{"n_layer": 14, "d_model": 256, "n_head": 6, "n_kv_head": 6, "head_dim": 64, "d_mlp": 320, "vocab_size": 4582, "activation": "swiglu", "norm": "rmsnorm", "norm_place": "pre", "norm_eps": 1e-06, "positions": "rope", "rope_base": 69100.0, "rope_fraction": 1.0, "qk_norm": false, "attn_scale": 0.125, "bias": "none", "tie_embeddings": true, "parallel_block": false, "extras": ["capped logits"], "init": "normal", "init_std_qkv": 0.0333, "init_std_o": 0.0, "init_std_up": 0.0333, "init_std_down": 0.0, "optimizer": "adamw", "lr": 0.00152, "beta1": 0.9, "beta2": 0.99, "weight_decay": 0.27, "lr_head": 0.0163, "grad_clip": 0.5, "warmup_steps": 218, "schedule": "cos", "final_lr_fraction": 0.1, "batch_tokens": 131072, "seq_len": 768, "doc_mask": true, "train_tokens": 529100000, "steps": 4037, "dataset": "wikipedia_en"}
Each number is 500 + 25 x the weight over its row's rms, rounded and kept within 0 to 999. Layers, rows and columns count from 0. Numbers have three digits each. The size before them is the row's rms in percent of the matrix's.

# layer 4 MLP up, 320x256, rms 0.0536, rows 100-136, columns 0-127
102:469481540502513538527444564478503508500529509508489485512520478487507489491459510523504454497499529511509549485472505513505427506508506477540511462470495475479501507497481526498502521471509545500475507541485485503486517531506512503514499475518506527528465514494497527499465514531504500509518482454544530445517533499526486506474527558527553534481516441471481505510497493475462469497516
095:447511495517506527528502562485450511512466513546472469484493458502537511479521493520523444495500445498540481490459513445491519483479483534477517495502487500471529501486468505507496502510492487487516488498517501533445516481491493522541475499499535496548479544468464504540468498489503505476515515513481506486492484459507492533447508501539501492488510522483540473495529521502486538501466
094:498527494492506517465504520499531517541504465481500493462487513490522455512501484518480526515512486467468479489509504491511438469488540508526532544508499479441453514519503451533505537481513498543489483466515498521492511509498441497498534485527505510513482515517481497508538479512509480444535496512488520531511492496507468500521473527515476494496483525503509457495490546478497514530476
102:523535493481508535483489450497494511467491523492486489493470502504515485474518483496524507523512486518466486521510468520494510479483502513475515482466510498551483490504499506487433489494517476503490499506503500479494507473460496549524502496475477556507490518467479534441516497516490492518490518475487515485515517492480494523463461503438503523535498471470501548511530493472442500472486
098:473529475547474453471528498499553554485514514478537459522492544519530475495485470508496539532501483542490522486449482524506526512495514499494510515485513472450473487498442501459486453529508496552474462521503490519500508491478536528504568485524480496471506505502499510513502503508468519510493475493482475516530467495522464502498491477454530512442540568516494471500514524517491502503547
097:505487487519468539516495553492499513492495492496503477510516541493539456515475513509437504497499501487491462491529471544542552498503527524512492508507478509523519523501469572528531483485502534494520499514504517472531471517507486489499534543561484512500496498486496515498515501490522495515478513517486469468515505464517509513533511479446517479427471484495510484486501485473495560529523
103:500464519496527485495481503483510530540535476476507516515467473522484493458517454512496480509496464531522478497512511516528555510498475477504550495491496504517504517523518472526506506528483500484515508494497479474497517468493496508479499498501443477502455484516503521565538518555475480464521504482533461466526520481514514556449528512479470504497490492506509471516499495498470460500460
096:471485473493506521482513493477535532499501518518470518453518491497519503534517487472485483488521460536483582484541528475480524467514503540466493522451531530549537521513519510485493492526513486477463505506517438514445502509502511494506500505519486501508517504515500475517474488541526508435514453519488491474488507511490516547426485487500483449429506510465465508514469509509536487529521
097:482516537494476520450516496557523483555514440516499556495467540533540495473493480483492511505498501460484521546496442514522491487527447511537564545496553488511485463505461470504527497485536500523509486504524514546523513482467507475562487520483531479498511478496495484511525516503498489497473527502504537506473512477518509482533477502478556545476508471517521516496524489507508458508497
098:456493477523457475519529516497537513492532505450535472493492525540517501487500489556508507515494501504483510481500483459542539477493516566478523504508490486526486498517497499494502530491519499445490459500490491524498492475504418488509452478479485484491518492511586468521488474480537519478517498493521503501465435522502481498484537566470487527487482500493491472473522509467491491530507
101:490506542493506503477536523515460536483466465524502484497465470503496505531525497491503487563520495525503460503479477520461502507545495524504494469518480520518520526468495482512506474489497497533505477476519547449491488521520520497515532541508482543512513493514489507504527490504485545489515502501548542508533531517480536507486545449524474508526514496500536534469510451555492503479497
097:529487461496458479531501538490502533513536460512539500499513541462468481469543491522495494526509465481458490502529513482492514514505532519469477510487476449520494445481479465517510514506478492527498467484497514476524501479508510522522502452484474521482501540517492516480432505517456463548531488500519487527472522494489542486483532507515525510485515501506470516435511491485513456521483
103:514548457453495469503539480526501479502482527509462508509514467511447474531467475489488515468494510539454490498493474520449513507516505512538509495466516486456459503513532498480488482510498491514485525477582518466506488449533486481520470513493488497508543481523507496438444505502456530540478499496470544467487508540516531470547493526508506523489460538513475496491507472527524502493501
094:477511538478525508543504478474508523514497503510503475508508481520490483529560467518495464503492493512493435514461464515516505490479502567533486511494515512469503502537474524491511526493518507492497465488474414495513502503494446528543516519519492490472436496484448513517488554513487558520499520519529482512489453476454496507495483494542517493527547488477489501523468511490517495526482
102:524501515485514461513524544537495534494502473496496455497483504490483496496501522491540472453498502540502499501489477475486477496535472487503534541544455508492463474494494510482574526480484453537523555566485515514495506526472494511539490473526518529522474519471497501542540496472511492524538473492517450440480503505500480492517490483442494527511520518522504565494518473457511506494471
101:481463472498519469457537542469512490482490537511446462498493468534503509506512487473499437524498519478520498509461544517554496475477524477497544516509462511507521501492547506497486497464506502506506445529487519541519472461488531457459469523488530512505515477488461493503504475477501541473530516506506470465470452525504483514471509446481495496494479530523524493526480480511515508510514
105:520541473500536492454511482481450511454507517537493498526516496546535538485510501506568469580516512473532512509440501522508493503505482517517453509465510494472481512490465493487499471523488493496494527484512516482492479476478486546487509473489486496480535539518452513465490516553507504493477491482485493510478449507526517502507476497518490513537519501473508541432503450445517483487454
101:509522529525554489484491459474498518486518522526538534469468506470461507513491526469482488423483463508517475502510499555503489546510490531498485478541481520511492484518511511509497468498507473506503486507544461519487483514494525532509490515484493508534543531503463540478519550520544511555515507476455531515516507465435474453535526536483517502517522485479489501488495480506506534481483
097:455519481462463476512492515493482515543521493526519496537496521522486527489520524483517510522499475538526482488455501495562484496497479479540511485490536455509499500548518525470438513496502442517503508493491504447483482494498455499557492522511516500534513516448524518508497477516527544507499515477509482511489521493477494540499527472502510528414502497524501510519499483522470508533494
098:519517483498495537459482488497506487451481525524480512548516492447562501476513513529516478513514508506482510468496463490519480479499539511551531528472482505468533484527512505480487470517426466502518463509487494493529501484517468479513507466558476478526469538490496513499521483515481451500487499500476568498470480512566466491542516497530472473476498505537477495488495463466514507473506
104:506492509512542489509463480515484559536540491531529510473465533466529467539451507497454460467478542516515514476501473514491474477518477473480545494505484506495469466520478507512523511502486444480485419474470496502496462550531486507519501497519477482496531541473456490532538538507486516550472506498559516571515512479519493467498504499507539510461500484463475505496514451495491509494498
101:487504513505514549482533526476498490516498531574509531555475531484475478485462502507492524484500482512478497509531492453498489537502531532523541494498494515516484502486488511531460507534507489502485507491530501482498505523502514503463504530475492531528534496542509482514523502612461536462486469517502525500490488533499450519471503461522513502503517502487483499508501508548534468545479
101:486492488471485533505523494509452476459493480511513473458494495497537490508478487497504530481492501464505482497481530460497554472458510515480518503502488512513490433563516526510538516522495461517492479501519519474525487474502489502513528519490430505538520521582466508543571487521476493473514503485492503542512482470512467479506481497500512523472482514514439486501491521535484512456487
099:491449489527509506498469537536525478488529508468524526551468494517487485490494460485487466525493501521542507545515549521490476530501526507483497503463516484509474518509454530541536510506500518484483481506502503521500506463464514496490523528557482453508493533519548518515480495519498502490471518498487465466503446510471449521462508496453509494509490463462526519540482474479497493458465
100:471515475475561481504494491456535544530517489534491529538482521493468472515496471494515527492510466492452472521485489493481542474564453513496473531490540457502512514496491531468516528549512494468472560537530491539459485509505464505525481485504532529465495491479485522525488470520538524495502531497521504509524467477530530496542511516487440497485495509501505482460471494492528507506489
099:502523499529507480516465520489472546469491504487480476459498513538485520485522530474518477512536527475484447530495517523462515520475507445490517513498510493519523565495490475495514537484512470535481517519499554475506515518544485523537503516538513507516456456500507481489514543518504509568520458513510516565471522515495483516540470483503544526547483474521511491484510506488486521477510
096:548529513526496474531538461504482473496432516508494495516532544481515514521526471492505496470468512458532514505532511477479500475481509505523502501503527504446514519503446472520462531529425531518526537503502518480513467485498540478482521508477525475521496484488474474519479528510487523498505477468506493457503499478501468536521459512518498522463508509483491468476493527520510506515493
104:519508510524501514511505509497525445515513468481518478469489506498492498487510499577530510519505505516485441484479477502482500532494512486484527507536515512448474468473500467540498484510510517501515482501425495478504494523509538460473533490508513474481485507488490491494495523459530525486476514462502545496495466531539537506541496501508460478485481467507492520549503479473506511482532
097:495493526473512473522489484472538457504503498523512490492430462449516501493473500483495490494542539554543494543478488478459466487500549498467509446458514513501501521492498485506512471487494519503478510482521494498537516530504514482480468455494518519478495495495544500512500488489510479520527475509486541482509513508529514442471518507467520511507480452521492487523484475566503475518543
097:512512531496501543500441501500493502490492524537449496479522509518537479512529542480477527506536484468492497530570497512518486499526503526480529495503534510552494516513483477528482474533539546521477508474487512536462535534519520492517499507517494497492497502490524552488486522494477497496500536484481518485476530510503523494532534485454510523470485533500555556467438473471510457528494
099:492496460535464472504515485546509511483496518525489553511454507531501514507507495500497533503544505550498500493496477522507524509531493483550527523473576528513502498542517471516523505484520509516454529462491482507514482480480523443458509529509486489497504501484491479493460499477513449477441510498555491484480493495491488510539483480510518508544527508489554479484506486473498504517502
102:538516489511491517543497509485509528504497513510518506531498518549495520501441491511491506521536491502494517508523532498485475532503490477490471519492497463552484538488540519508521506448473486469499493475500520508541505501496495525509519525461532502523509494469485504521498534494477487556492528470497478479473522531472483498550464508503489469498442446522500510521499515507499552478527
103:537498514495514495502472486561475466505498450514488516528480476546551446486464500482514487502490508530503519556500531466516507551497527498526486493488470544528496426518484515465505460474490530528477541499512545494500529469483506514517478493514503525511499537458525506483524525454440494541513476547468497543468520528504509536489519506482504520499519535497534503485487505523508499488540
098:447486512486533493492539471533510496511472503513482487501515520501457508461503462500495481483480431480452505484519501490538496537517500478482489530443542519516526481499537487503498454546496443502505496500496513496521485550494489489440563530506499486484493500489471466502475495524484471492532530507515526515526497484531540476485473530515496474500505458548472519560501489487515534498489
090:516518487526464501506518484533439500521525482525490548480503521483499509498467477458521478531465589514539533506531494491535458475545506521497472508490511509509519519478529494494515495480540491485525567480481517513496483522489522428495480506470491517523540520478507469491534514513512490507474484448470489500489498494514476512476497506511525485536483509536515469523492489502541465475514
099:481536515532494525485491551544558552537511485466495477526527514510496483505477495496508536514488511446495498470496520494499481495453484482571510511503521521489502477495520473497474487491536490489491488506505526479564504488509549530508501474511495511529538504539495446494471496482521525503486488523514502507463477470482523490533525489499509491474525473516510508461521480499465478493509
100:563511474511432536515492466478485518480486502464539506490481520508494464485518515496502507494514532481569517478519487504522483524492499533523496477488511491489510541504535460533503481497527528457475495493518496463514490471505445515450531506490478521492535466539495487494485472515522456497501465500493516504526496484530488481500504496539472487534513543540495508460520537527459487526496
# layer 4 MLP down (transposed), 320x256, rms 0.0457, rows 100-135, columns 0-127
097:495503489502452481510479504460461504481516502532508463474495472513518540529507490493532487497555459533505528517472470510451529530510529485547538519526527476495564544496466509501481518529521507487502522469524472481479552515483459490464451477493527514497477467480524507529503504493483507505514467487485503457501534523473460491453473509495545524494480485522497501514490547526481473499492
095:529505490498480536464540512560449474558500491464516489522492502428509483500459530532484492487474529464520526526474494463475513509514499496465501523560509478457484565512429438506509528521529519471508497491508490531540514459492518471535505511487492499534519535507503509530507536488506500528465466529492514528499490482526502456478500488476519510486512492466477516473523514496506497502499
095:476522518514449515502557561520516495457496525495478500505534468510500496529513527463532540484505516464475454488515520503498511496536530497455494513489480529504529519518491527456479466486468496449548490517411492492484516494491546549514493547461474525460496518492528513460508484528470505510476481452500474535505457502504496506496496492487489509511470510484517478478503525498526516518505
105:510480514468494507496482473458486496545477506503472496548552499453496490506435483534519541536538492502472515529478507511517491455468482532469496527502524520464481500511520521472506499548515501462486485527509479538526486514472479481448511513471518498536536530498489527502484517451487500506459499494527488537504525486529483480509504515513565486514513493486517488510497513489475492466501
105:495549513493469509537495501508492504470455499508490490460501459488484504476458512529472510512535493504524482487534491494498529522465474517526494494530482476542441522494475494477516521550489501489573517488531510525527504455488443435525523470499484483543519527479513453523501505471530491495516504466519516507478522534490502491481512489519506524487480494496462495453478510496476454504515
099:496489545515475471550484481507492527490515540498506503479506469524480515456520524508544461470524487497482531500522540435506481512498483516512551562498521488505496497485515471456531483468465465488486475497503477471469482507506496487485466508506543494480527468505485519484496548537492508455495499510479507520478502453502521516464526562520526506471507565495498481551546510499510481519465
107:533536479537515522493503502496533505475481466494478509504478493480498523499477451485498526514530507504478524471465505510516524483512517505504502554478495502466482498478508489537560547515539509478519476514469471514457498468483520513512486462552492501515457518527505518497498530516452512498530503492508468523525521497501543493503489501470469500471519519548504474467515494517543503484503
100:500454542572506471565477442506519510486506481516479502473508471521499509467465513507508513482517480465475525499534505494494521425437500512488501499516502508471480491486480493510484508540545475469553540491528484486506467464490508500468505486497513533511490493493529452476486492494431514465524481490502504500496484530474548495525485502521523480536545449513491488503497442496465481447498
099:546542489484529485476540512510543547489508498475501490522510503489490460517490462484505515525490478482506472509470487504525500517513499523502517510540516515501474440491534499499492524460530497478487461496513535476498493534493507495477491518490472479555444525526527496470491478497482465535551500507500543563522512536485508532541488486484476493532506510485492507480512536520450499501474
100:465466497513537488511483482560488514528525493490484474495526485473480492501474498505452505461544491500468517516474525503491509520534460534497544476527504470545477512465537493486476497538497494509491505502495507485471486501514438467507483492507466492542489497540478509516542511510490518513502493510472504473484461500429485466496525494487523505505491529501478487510484476507509503508548
097:479463478489521525533467486526485507494489531519462481514486515509504489497475466495478519500527490495484511458502467501489509490467489512490514505486505450525479493505463523565529462542562444518440513562453501483515520488466521526524512487473458536504464518507496493472520502507472514511469468481489489465519522489461511493521499468493498492488487513508456493517495461503469494531497
103:520489498470479499523482539516506509505488491506449493468467478497482522542498509475501476500477504532521498503475499528492514500475493480516491526508468539477537527498460530468524473482470528488478489470470526495501462553503495490534471498476522535512536508530479503530495494489489530440488538465465501507458510504498441518503548489485510482504477512504496510491472516462533522497475
103:459573471493519530486506466507523532514547483501494527532517497466496480505443487475495534528455530481481499471519482500468549518478490459453483504486517509537536444507564460498511508467503509490501509500501483496499528528532491485491486483530523521494517501542498499470486448463495472479542443404466511467484497501519479502533483523483478555500474523485517491449511485517497505486506
091:493517502535509515471482511477478510473523510472481498477489486489493538523518473464478521488460514530517478515521504545450522523469512499495506520512498521463516472453503521472484505466460502531502490465523423475503499513524511509464518516499504501555480499515546530473490469502508525478479473485470487484487515488499475549515487475474528495539484481529554524482499540527522510512513
105:466509546456531529468511460508485495505529470498464480499543500504466525454480483504510535510481515541504547556501527483525480491513499522515529513466519511502538516511518480512514526499513492532498488491457465534495463497469547490501493493485537458509510503473528467483511509549519496550547469507505456489524510511461486545520495521522450490536489527511511521495454514495536506524509
103:489504472474504513498491498462503460464520549463508495418503514480487523530480544513459475531455474535510513502469517521493488529503482456507529565521475543530523516530524478503508485537506497521459487528504520516491458485533498489500534467494528529472486480484527461507522462519542464558468512521487506477535508508519526511508489528499494512527475522489494484516487477449544540504516
098:498471464525488511485457501487504514504480519548521498478487503453526493522517505488532481498478532459586488506514482522503546512475519482495472484479488469515529507497512486478469487520540502483493514474474470543514514493524511532540493512510539487496525515507473509485485496505502503476492497482514476535482490466511533495485501515493519482509496519487488523478525482487494481529495
106:528533497519481513502522483543462489519565505472475499560459499422507472470497517515528475483476534449470511538491517486495510520507465491460516581478516503487445480487518489523561536513484515472418522498539527497481509478495499492523495491470487540507473518507510446525478479492494505468463476514485453525485500513523492503518533523487488535428534490493517494486467500490507539506527
099:514527471500513469519525484510495507488458504511529504532475548511488475507515504530528472494478493467416489508470492520510486513510466510499488502489533533496461506503512515485526457540516513505476482515483459512516496527497516505515494451476522530477544519503518538537489489469543481513495452475459507529525486529512456482469510512533513494509489513498488467500512450480469519518524
098:507480521509537501495505502469507497468518496513524503476516514513526512498494484528498515506525522521496531502481498471479501456491519527480520522511486486559538533460496465493494508514540498505447458478494486463530500473533492493465490492499520528498499480502465494473471448519470512482488485508493512463495492531484467554502549467512513523488513468465472513527507499533503527567455
101:513516481499498515530471509517500479452480571464435480503496456491510507543478481491501519510537543471472501492530458524474519499482515503507501503477511468478491555531486472530482486533491503503488554495503509517521511529491524498522491460451482487483543463524493495492522493515487497512486425486511480508519514489493465515491502529509488517486500455456523488503524496492501461530507
102:475523512514517496536497493513484462520488427453489541501505466535510494465482493499451501506482518486488511505547521515518498500487516493516542559492485499520441482520499472488498509542533472503542527508486530501487502525512506508547473504502495522499476501514500498564517505559461511507554469516509496498530503555470475464532520516561535467508502444501504488497477519494531497463490
100:500459512508515462484513511514473513480460456515481506502490494470513503464494502526564517531526528477521499521504516490533508482456504499523545497525473505446426506537502480498526547474519468482502533543493534511533490434501542522549486514503520529495510533489494491501513490520471510525499521537502518531477517505489471474495510519510509533473514484518548515464520501479515496478507
099:518499508507486507465513523502478546487482545520475495466488491476557506514512518472429509538474480486513493444545469481503499508480447454519497505476482538529515509558536512491536463516478498518503521515523496514462510480476504502554554494526502511478493509552495529525529495507445510515513495516489518501525502550537540400501501524504482478536547497540454511513532455557501521524532
100:490516503440538480520499466486557524498512497495484534512509485521507475517491438522473507505533502451448491511512476473516472470510495483473495526468511480487506523469490505425551493483532445462489513523527486486514475491544512461512489495500524529519489543487522468492461484484533474535481505485504493465519501534520427489444527477505473476528534517475479458504519516501462512524472
100:485492506448501497497527490495478522470541506534480545560533489500474455522486457513523483509470502490524533483506458515438512495483472543523496527492499521489482508573493523452486505463485577518499521528504500501520517485524487449500508491513471456460494480467527531485510476484481466469506454511498540505504492483532534546492511483497538488522496513478528513522515492524497511503579
098:499505520564462481455523517516489534515547488514479514452502546479496480478462449454516492494505521522517478464484502535515525517512503539536516469518503451501515520499539500523492550495521516491507511499510504525494472497537492527528519517501530471519469482492476481497528498479491507523476485488560543522481519477508468498528495487490540514491494497505496493519522536542461539518485
098:502507439450501508455538497512508492510533505477497541486512469500531474507491491458452525499540459485542464477488472473502498493507493510478472480500493515480529461465509526487504459506493493488433465492429491515493495518507535531474457516519490515487456500489521507528530461500496487547507545485497539479504533490495490478522480523461474503504502502516485463486487503527504559511523
096:513517450479483504507473492511543473537473467501508473498484485557469513506494524526503483460472500493482499476530522506517503491509516498539482448505488467518464521515519479530457517558524520495489491499513472461487521499497502541486525510468508507486520511510477508513466511467528508460497528504508515526514491500530536493506476514514503445499474478473520512490493470505445519493465
102:502512509553516509491543458497502474483515494457523489520504499466526501461517490494521486520537536488498496544493522556501521499553503467500511507564489496515490498500509484469457514536499516471515550481504491508513499497509511562517515474501516513552513522452567506480483518486451512519482464587536476519512466500490502501468468500507483479485517472461469510555539492455497476477488
099:530518472501488484414549462521488508517508526448466491499503492550496490509514524483498530518502469537484490534447510497516506469516511488513517501505528506508506526500486517490509470506479542473514497497540503507497503468542473498490486513481522474468454467524480479544451535513462476479482492475478515464518522470473516522533480500477506470486531488517485531563457499564511499495480
102:520432491451547501518486539489477481479499435519492524559540483450472470485501536508507520516526557519491488485504503534496506459510508495494479548482532531503457499501516500465512478506432478503454492539479502486473482479483551511502480466490487508496494495486506469507494526527471532488521472510533486525484484516487466470502525520515529534513532467519454486504512506511542510480489
104:477557454494506488493556524483466464497530499502508545563504533490544537518531490476549519490512524498509475516516543499496486512497494434469499509540465459499501502493501452493488507520502455494510513503524478481470478489519474473471504465460541489515548465545474522530478494520529567460531493519514522476496492511522451542522492496460524554506502496506466485518517535526517512520495
103:509467490513515497454467520459512526486508508451472540467458514487494465496447518491520506478498504494493559547515479473542504491496527538507555456505503498485478494507484465512473514464486517473516493508503450516481540468472482549559469486485484508509555579516517525532511510443494511494476467520510457495487502537471495515525534515512517524518499504495527462472525506507548457524525
086:505518488492540489486458477445507499468520476492544454511532493494441502512465548531533504535522521503530528498506521473510504496483522521526509472487466495468469503504497520513556470532479497491500494461497513477511494484502520542483535545510499490508522457518492516525497475469491512555499484506490508547501501583502481506570477478508526493462525506471472493480513476487510515446518
093:503502490467522526531546494451525469503470507525527487477492510517481497494496517504519508506518519526508492506462513521498502446488477516483509482499500510452476481531468537506507523487511499526523498491497456452488486514466522503496476528491471459538498504488504504493527459553515503519496496527470479510513528463474471486479481492548437548535497509470505476510477431458506505496504
# layer 4 MLP gate, 320x256, rms 0.0552, rows 101-136, columns 0-127
095:529513442490525504550506494498473484502526487444433515529489494484528491486442487506499472484475493494539462538510464474531522503479491509463503491491501527468480511516506489500505521503494491520482481545521475516522477494468471469528499496501514534525533513518493501463494467507476522486467491511459503520465454489517499488436495517453540450467503540501478531463471512525515497492487
095:491530533510547483512532520509502531475499489505501534499506487471469500449504496511513472511504536529513496453487492512507479457480490511464471509511512537530523469456417493524503490479473528492512499506446504484519528529509499525473511481548523506537536483504441503531490511457443504472501535501470482523451490478532489490473489489506506554530470471500498520535528504465521500551471
109:485499500492488486473523491453513480463522504529446490523555502478500470525490508496487534476467485444498441508506523545501493485500485502464489493486514491479524493432466527522489439464522521508486490545492467487499500455469534500466501487443529457486506541550515506468477502496472490518518474497483495472500492505463506521505523534527486531520523493445451515480546514457479524532483
092:520482502488523529510485446490473494475529499513507486517506528499489490501492512519533493482528513513491533485512500504529486498503500491465505520460499455498495451510501518492520489493493524507473495505504483507503470543451490492523508482514506544470466459522487469474481520525544493452480502453509511448447467479449448463483494531478498516520470480492500531529486507535512535441498
103:509510483486504494489518535488546493502489474499513509511498480482507535466521520455531510487515476513486481492507515534559497499501540540501488483522552503486478513483453503465508480502520521454486534536481502507519509502514476474553492517494492494496522486528472492519546447496471524508541530508439525471520521495502532498502494455522492500541483492582498523528443480522522523507529
096:544503482502497485491444510461509472502496519527533508446498486511486546497467524576490481462485501537487508469494440524543508482513488491463510505487522457512504504495495551466475516507500473497512511550486488505492517538510545512510495476502482470498483509548554488522525519494486505544525500471480532502474494498476513494500474544507519487513491461510465510513475513496472493520519
099:497513508530504463563500483499509478483489508489495491491521508499501546456484501545524522501522494478492461480500496494479517482469504517514464494538524495489505465494468467456521520557508462512513562511489475501481544485539510517436501470480488482506479537510513475477511476456520514506472506520516524500508525483456515510529495507514521514536529472516468551438497487488485499487474
101:479482499471495494453522497516488542512549489506476482475511514508525488481483496484490505500476463510495492522533496518552514497515486516503515516465543507527508490473503492512491532549564472504508521519484516517503493480455557470500512479510521483504524481510527483524523500490476483514456489478519487470467531474468507524503469494531505465548526491470480472491507499477512479490495
099:499535494483522518486504519503533514479523488541494512475515497502493492476482539521540491487518511477497520467503477480491511478546493488495486544499471532504493491533511498533505505451541519492474470530489539463499504492502542474475495502479495515546484567549496452480475537473484487514454498499480472527476459526478504450497501489459506533539510532491502527478498491512488449562481
102:485461505484495480507453462481471466544520520471450502521507476479498496496467525528512518447450508500490504532455510505530515521495496465442504469499501472516472501514415541505491491500453562490475476551502456484513537484488500505537490511477479464473480536499488511468482470476528491488456483504445532479497520517538515530515513535484464480548504483499488470528476501480492533480528
102:537477463497545519517512472490513485491454537486517554465456524510463472518462491507496521484533487539492473500465495504482506514485490482473530469484463506475478503494515486467492511535495545451508490507549540510458495532492479478487519497501499528519454487552471479510505474496520524511491442518497541507504479474450521490521515519477532491497488510547510525505457428480482472507487
109:513531503494476472508484456525465462477533522514473525511505456473532521499499516491484547508499467517537538534507508468513511472464513496482440501509515537530511494505491512489471487464471530567479547426452484503487533504532529503515482528499517484490503498477490483511519485506500518469468509518502505511502505482517481518472496536554500509504539470466457468549477443497521536503456
093:501507524457510470495464526503547535478473487504501498470472478504459492508466485463516523498471515490515502466508516505506481483507470491462516487482505503530523496530544504474498509513496480492515511550521530497500563522469506541474506507496476484489540483500475497534545496483520529491512488532483562494466494540455471492536479472518471524502454509495533492525459489459518504503495
103:532474496495518469528488482550454519495494471520505519510483499490522512519469476535516503497522493501513493501501525493526519490503475439488474492433502454497475504545554476486531491539493524515463534469509520492515513498495433500523480457490478525495463506514537501488492520503506468457411532490537516481491484521534543504539501497480526466473475467463515519482486484436517514488468
101:507502498521489500487509501511500472496491469482476463480527506480510522482481534502518515446507476489522512494584469464511488476531505502470487500474482488495513464476533499525463559476475521500464505488492510498489505518519541473519500495482550541526525533469472457540514533526498518515516486507471544527479521530496511461530547473514497447508542492492467541473476480503475456506514
101:520510500501455533530455534523548533506539536490497511455519478445474498490489485506492498476503507490534514456481467487537509477469521496469496494496490501542535483517514527467480534488507509504494510512466498484494481515509510530518507538514549494489501498483552511492488496557478478470492482473513455474483490487497492458483506512510523483479515518508484481525469511507501493493511
101:529504496515500495521497512488515528473553501507496526550464495481496509532508473519476516471510531488487541514529539488459466484505494492481471508470490456434470460500528502493545536469522497498457502497496487530499519504491483563513544500470483509531506508499522519518522501525526478486500559513502462475502488489533481484476514481488501535477531517498489503460474508503519540505491
100:486511483515487475521460493509505484454489552494459505485488477502486516514539459504501491573536519458501483525520521491523524506506489511493491523510513481464509525466504463518471511474486469490504489487487515526494502518536473519502480501507488497520505494525505517502528464517484522460454515491470476512476512497470489491519499517515519450492546496490480488479507482455458513522511
097:484538488526480480496514525483545512486482494478489493521494449483463499485443489564527481474563539496529494490458518550535490498484491536446517504465545450495482523486453538508493470490524479549493494512529512493503488522503481463493471510525471515505511531524506515523513482488520497539522522447509500534450502457488494494495500517450500504454502509446468463512528523540490491492483
100:517481512479507458504528465490498487515503484537513518481509485519492519472532478477505528508543475517502497479455539511509459501483499438483508491465493502509528491532514524494501524423496533510476485535516473469513524473527495552489477506504475486518509486516503510505480487490489533479524514523520524504455533495462478459508448538487467493554514510492508485460520499523479538496461
105:519479426496509580473483515519477513494461508517500447528552492433520481446478492499538501510502493488469471506519503513474554494514512500469496464524483489525559547503474542472495479518503540503476540538544484497483487494526542505489502513506559463513471508489525511516498502475471488477452460480524548506521463474477459467501482519495493530492528491510436529493507527465478484485464
106:535499466526519523514508473512491472528525522535473503489507496505494505520511487530525495495492475505486446493518514517483480511504577489486490502476468465526502473529486484535535490502500545532490476531510495493481496498499456479544486515496476540505499551527486460530472455503505494485512486492503484440509491491480460513429470488496552521437489522505476500459483525524494513472461
100:502553492527493513518468500537538513483540512502478485508491471475476523469506467525511533500557485497526499544490454469509516491439483566471495514470522507488468491474520544529484526481494484452452485470515510507460530489497470496506453531474494502457491509496494506481496513505494504496511518469498535494505485471495470494536476545484486499466486528503498432511464492551515541532542
096:492514443516526491498464473512517511461514550491543491459505505483539511522482493531516491449472478456517490469516461454535516518507474467486521487494512471509505506546447504529513520520514506485491516493508451525518506478535557520523487499508506473524484521525539486474498510523483506511542517495462475531448486491490526555491530514528469483499497517508468519477521528472513491530461
106:503462482454474556489509479493495495490507476526523474447476495472465540507489488479499509500446453539509531528516488507430514501499496493506488488516453507468501513483509471517470465494489505503517453474492495504472542478487553507554451510443528486490493513516526520471525507537518524493519493532532464511524516508540476536505484547525523475478511520509498505496469473500501448447487
105:448503489524524491535476500543546537528522475466491531494495561510503491453436489457447502518492561493496499493527535487496514505478466480447487520469465492488501521513488520502463534494498529540478492478489488544515498524468495483479485487511520502521508486521525501514489484468530481492514464485538518535493478475467509493519509497478489499465508474522500546505495501498512496516507
101:497459474495519481541489469487485474450504493487520473483476522483477514499507508530498487544491497489484444503542520550559479462500494536493467493511481454522513529483486482438496523475485533493496480492512479516498520497447501540526469527492535499511522500529498479483494474540490521506501477477493475519475444458516472460487461494439516476543512497507504482453504454488471489486516
104:537539522517503510484498458507466483501519507524470507448482529481515486505528522480547506518530487470485472477498451536452514503566510480472501504484507475500508496481497485505464502513496502508500505518525531493466467503495506546500470472491532548490459520496459486492475534546514529504513471531504494478478501522490469490481541539521491492500548500540491468543469523527500490489491
099:511478457496505430522478513487510504490494492522503489461518513537524524533483506472499542477521495495488481479481491532510512517516499522468484495476532504504475499481463522523504531483495480453480528492506529492487440504489503492509506522477526499502502488481495496494526445524503512497479517512523499524490464526453506463479527528465535438517550498531466493489469516519506525491484
100:515511458475465487532508481522553472466495522473521475528487509519489512520502522511526492489462473509516535538485488493496531508470490530489520477483526518514517544483510558533505486476484446483515503539501518479495500513533496466495500518515438454497459507484552469555533518476517503545499516476484481490465472480493432519529497535486480461515499531508509481523492471483543505488499
102:505461503505526496515464521485503506531522479449470536491503489533530487473462533513491519473503498536572500455471474470513495495501517513521524509471512482504472486482488533544475451477514483475492514510536496514495539521507511502514515489477537516473515506483488482455530497565530469517479505518503481444508486463500535534507496497492507461511462504516482551516467520455536506505468
104:535480460482515492475468420442524503483539496492468486521514497525520511463497472480518512532471541525499538461466504533509478521505520491509496452447521482456513482535524529493505477521521534507488475487484529457480529462565483511539493511485461498457481531517486447487494495522474477537493510538493514497534478449518480486546491499510465499485533487483476536507478483462487539455531
101:557531447505497501522506529529552515538444501501467513478486529516564521521481538480472521502500480524500518483465534486511479499494493503506565427462473533492518515504526538507538511490473497535461460481497474484491481485522509530515517543484480502503483503442473508512526517510560501505478472514459505490474520507496537538512501455499556488472503529489516522530494487464561485522492
087:473480515536477481460532475487488451503495508492478499506514500492505507502486518523514490503514507507508518469466521480543524502478548460513526505489551479507511530507490469564511471468515515462547497549480508502498489507504514500495460494460574471502484494476514461504525468509466515484497518471448491527466527535502491544525489470515509496532496524526526526520523470477512490523468
098:497472493503463519546477508496501509509484472491462460526468499500503513447526492489518470472563467492536521476526497485484472487469484509506502542467469468545484513514477494498443526483530577529482475509507512532506460509505519498512525506533516541464475465506519438489513460499499494483490506469509504476507483493489521495499503536485496514541493510529512515482445479495477476500470
105:434458493482485462510523494490504487484513537491472511441522535469531506455494486487501476500488519497477484486508473473505507466488494513502500507530492521492503502520534501506489530533520524518504497516493521500489519485504531504513462511509528490458514486456486462438536499516499535501546490468506516519485488467479471508572481472535488530495508425480500523484490502479486498488536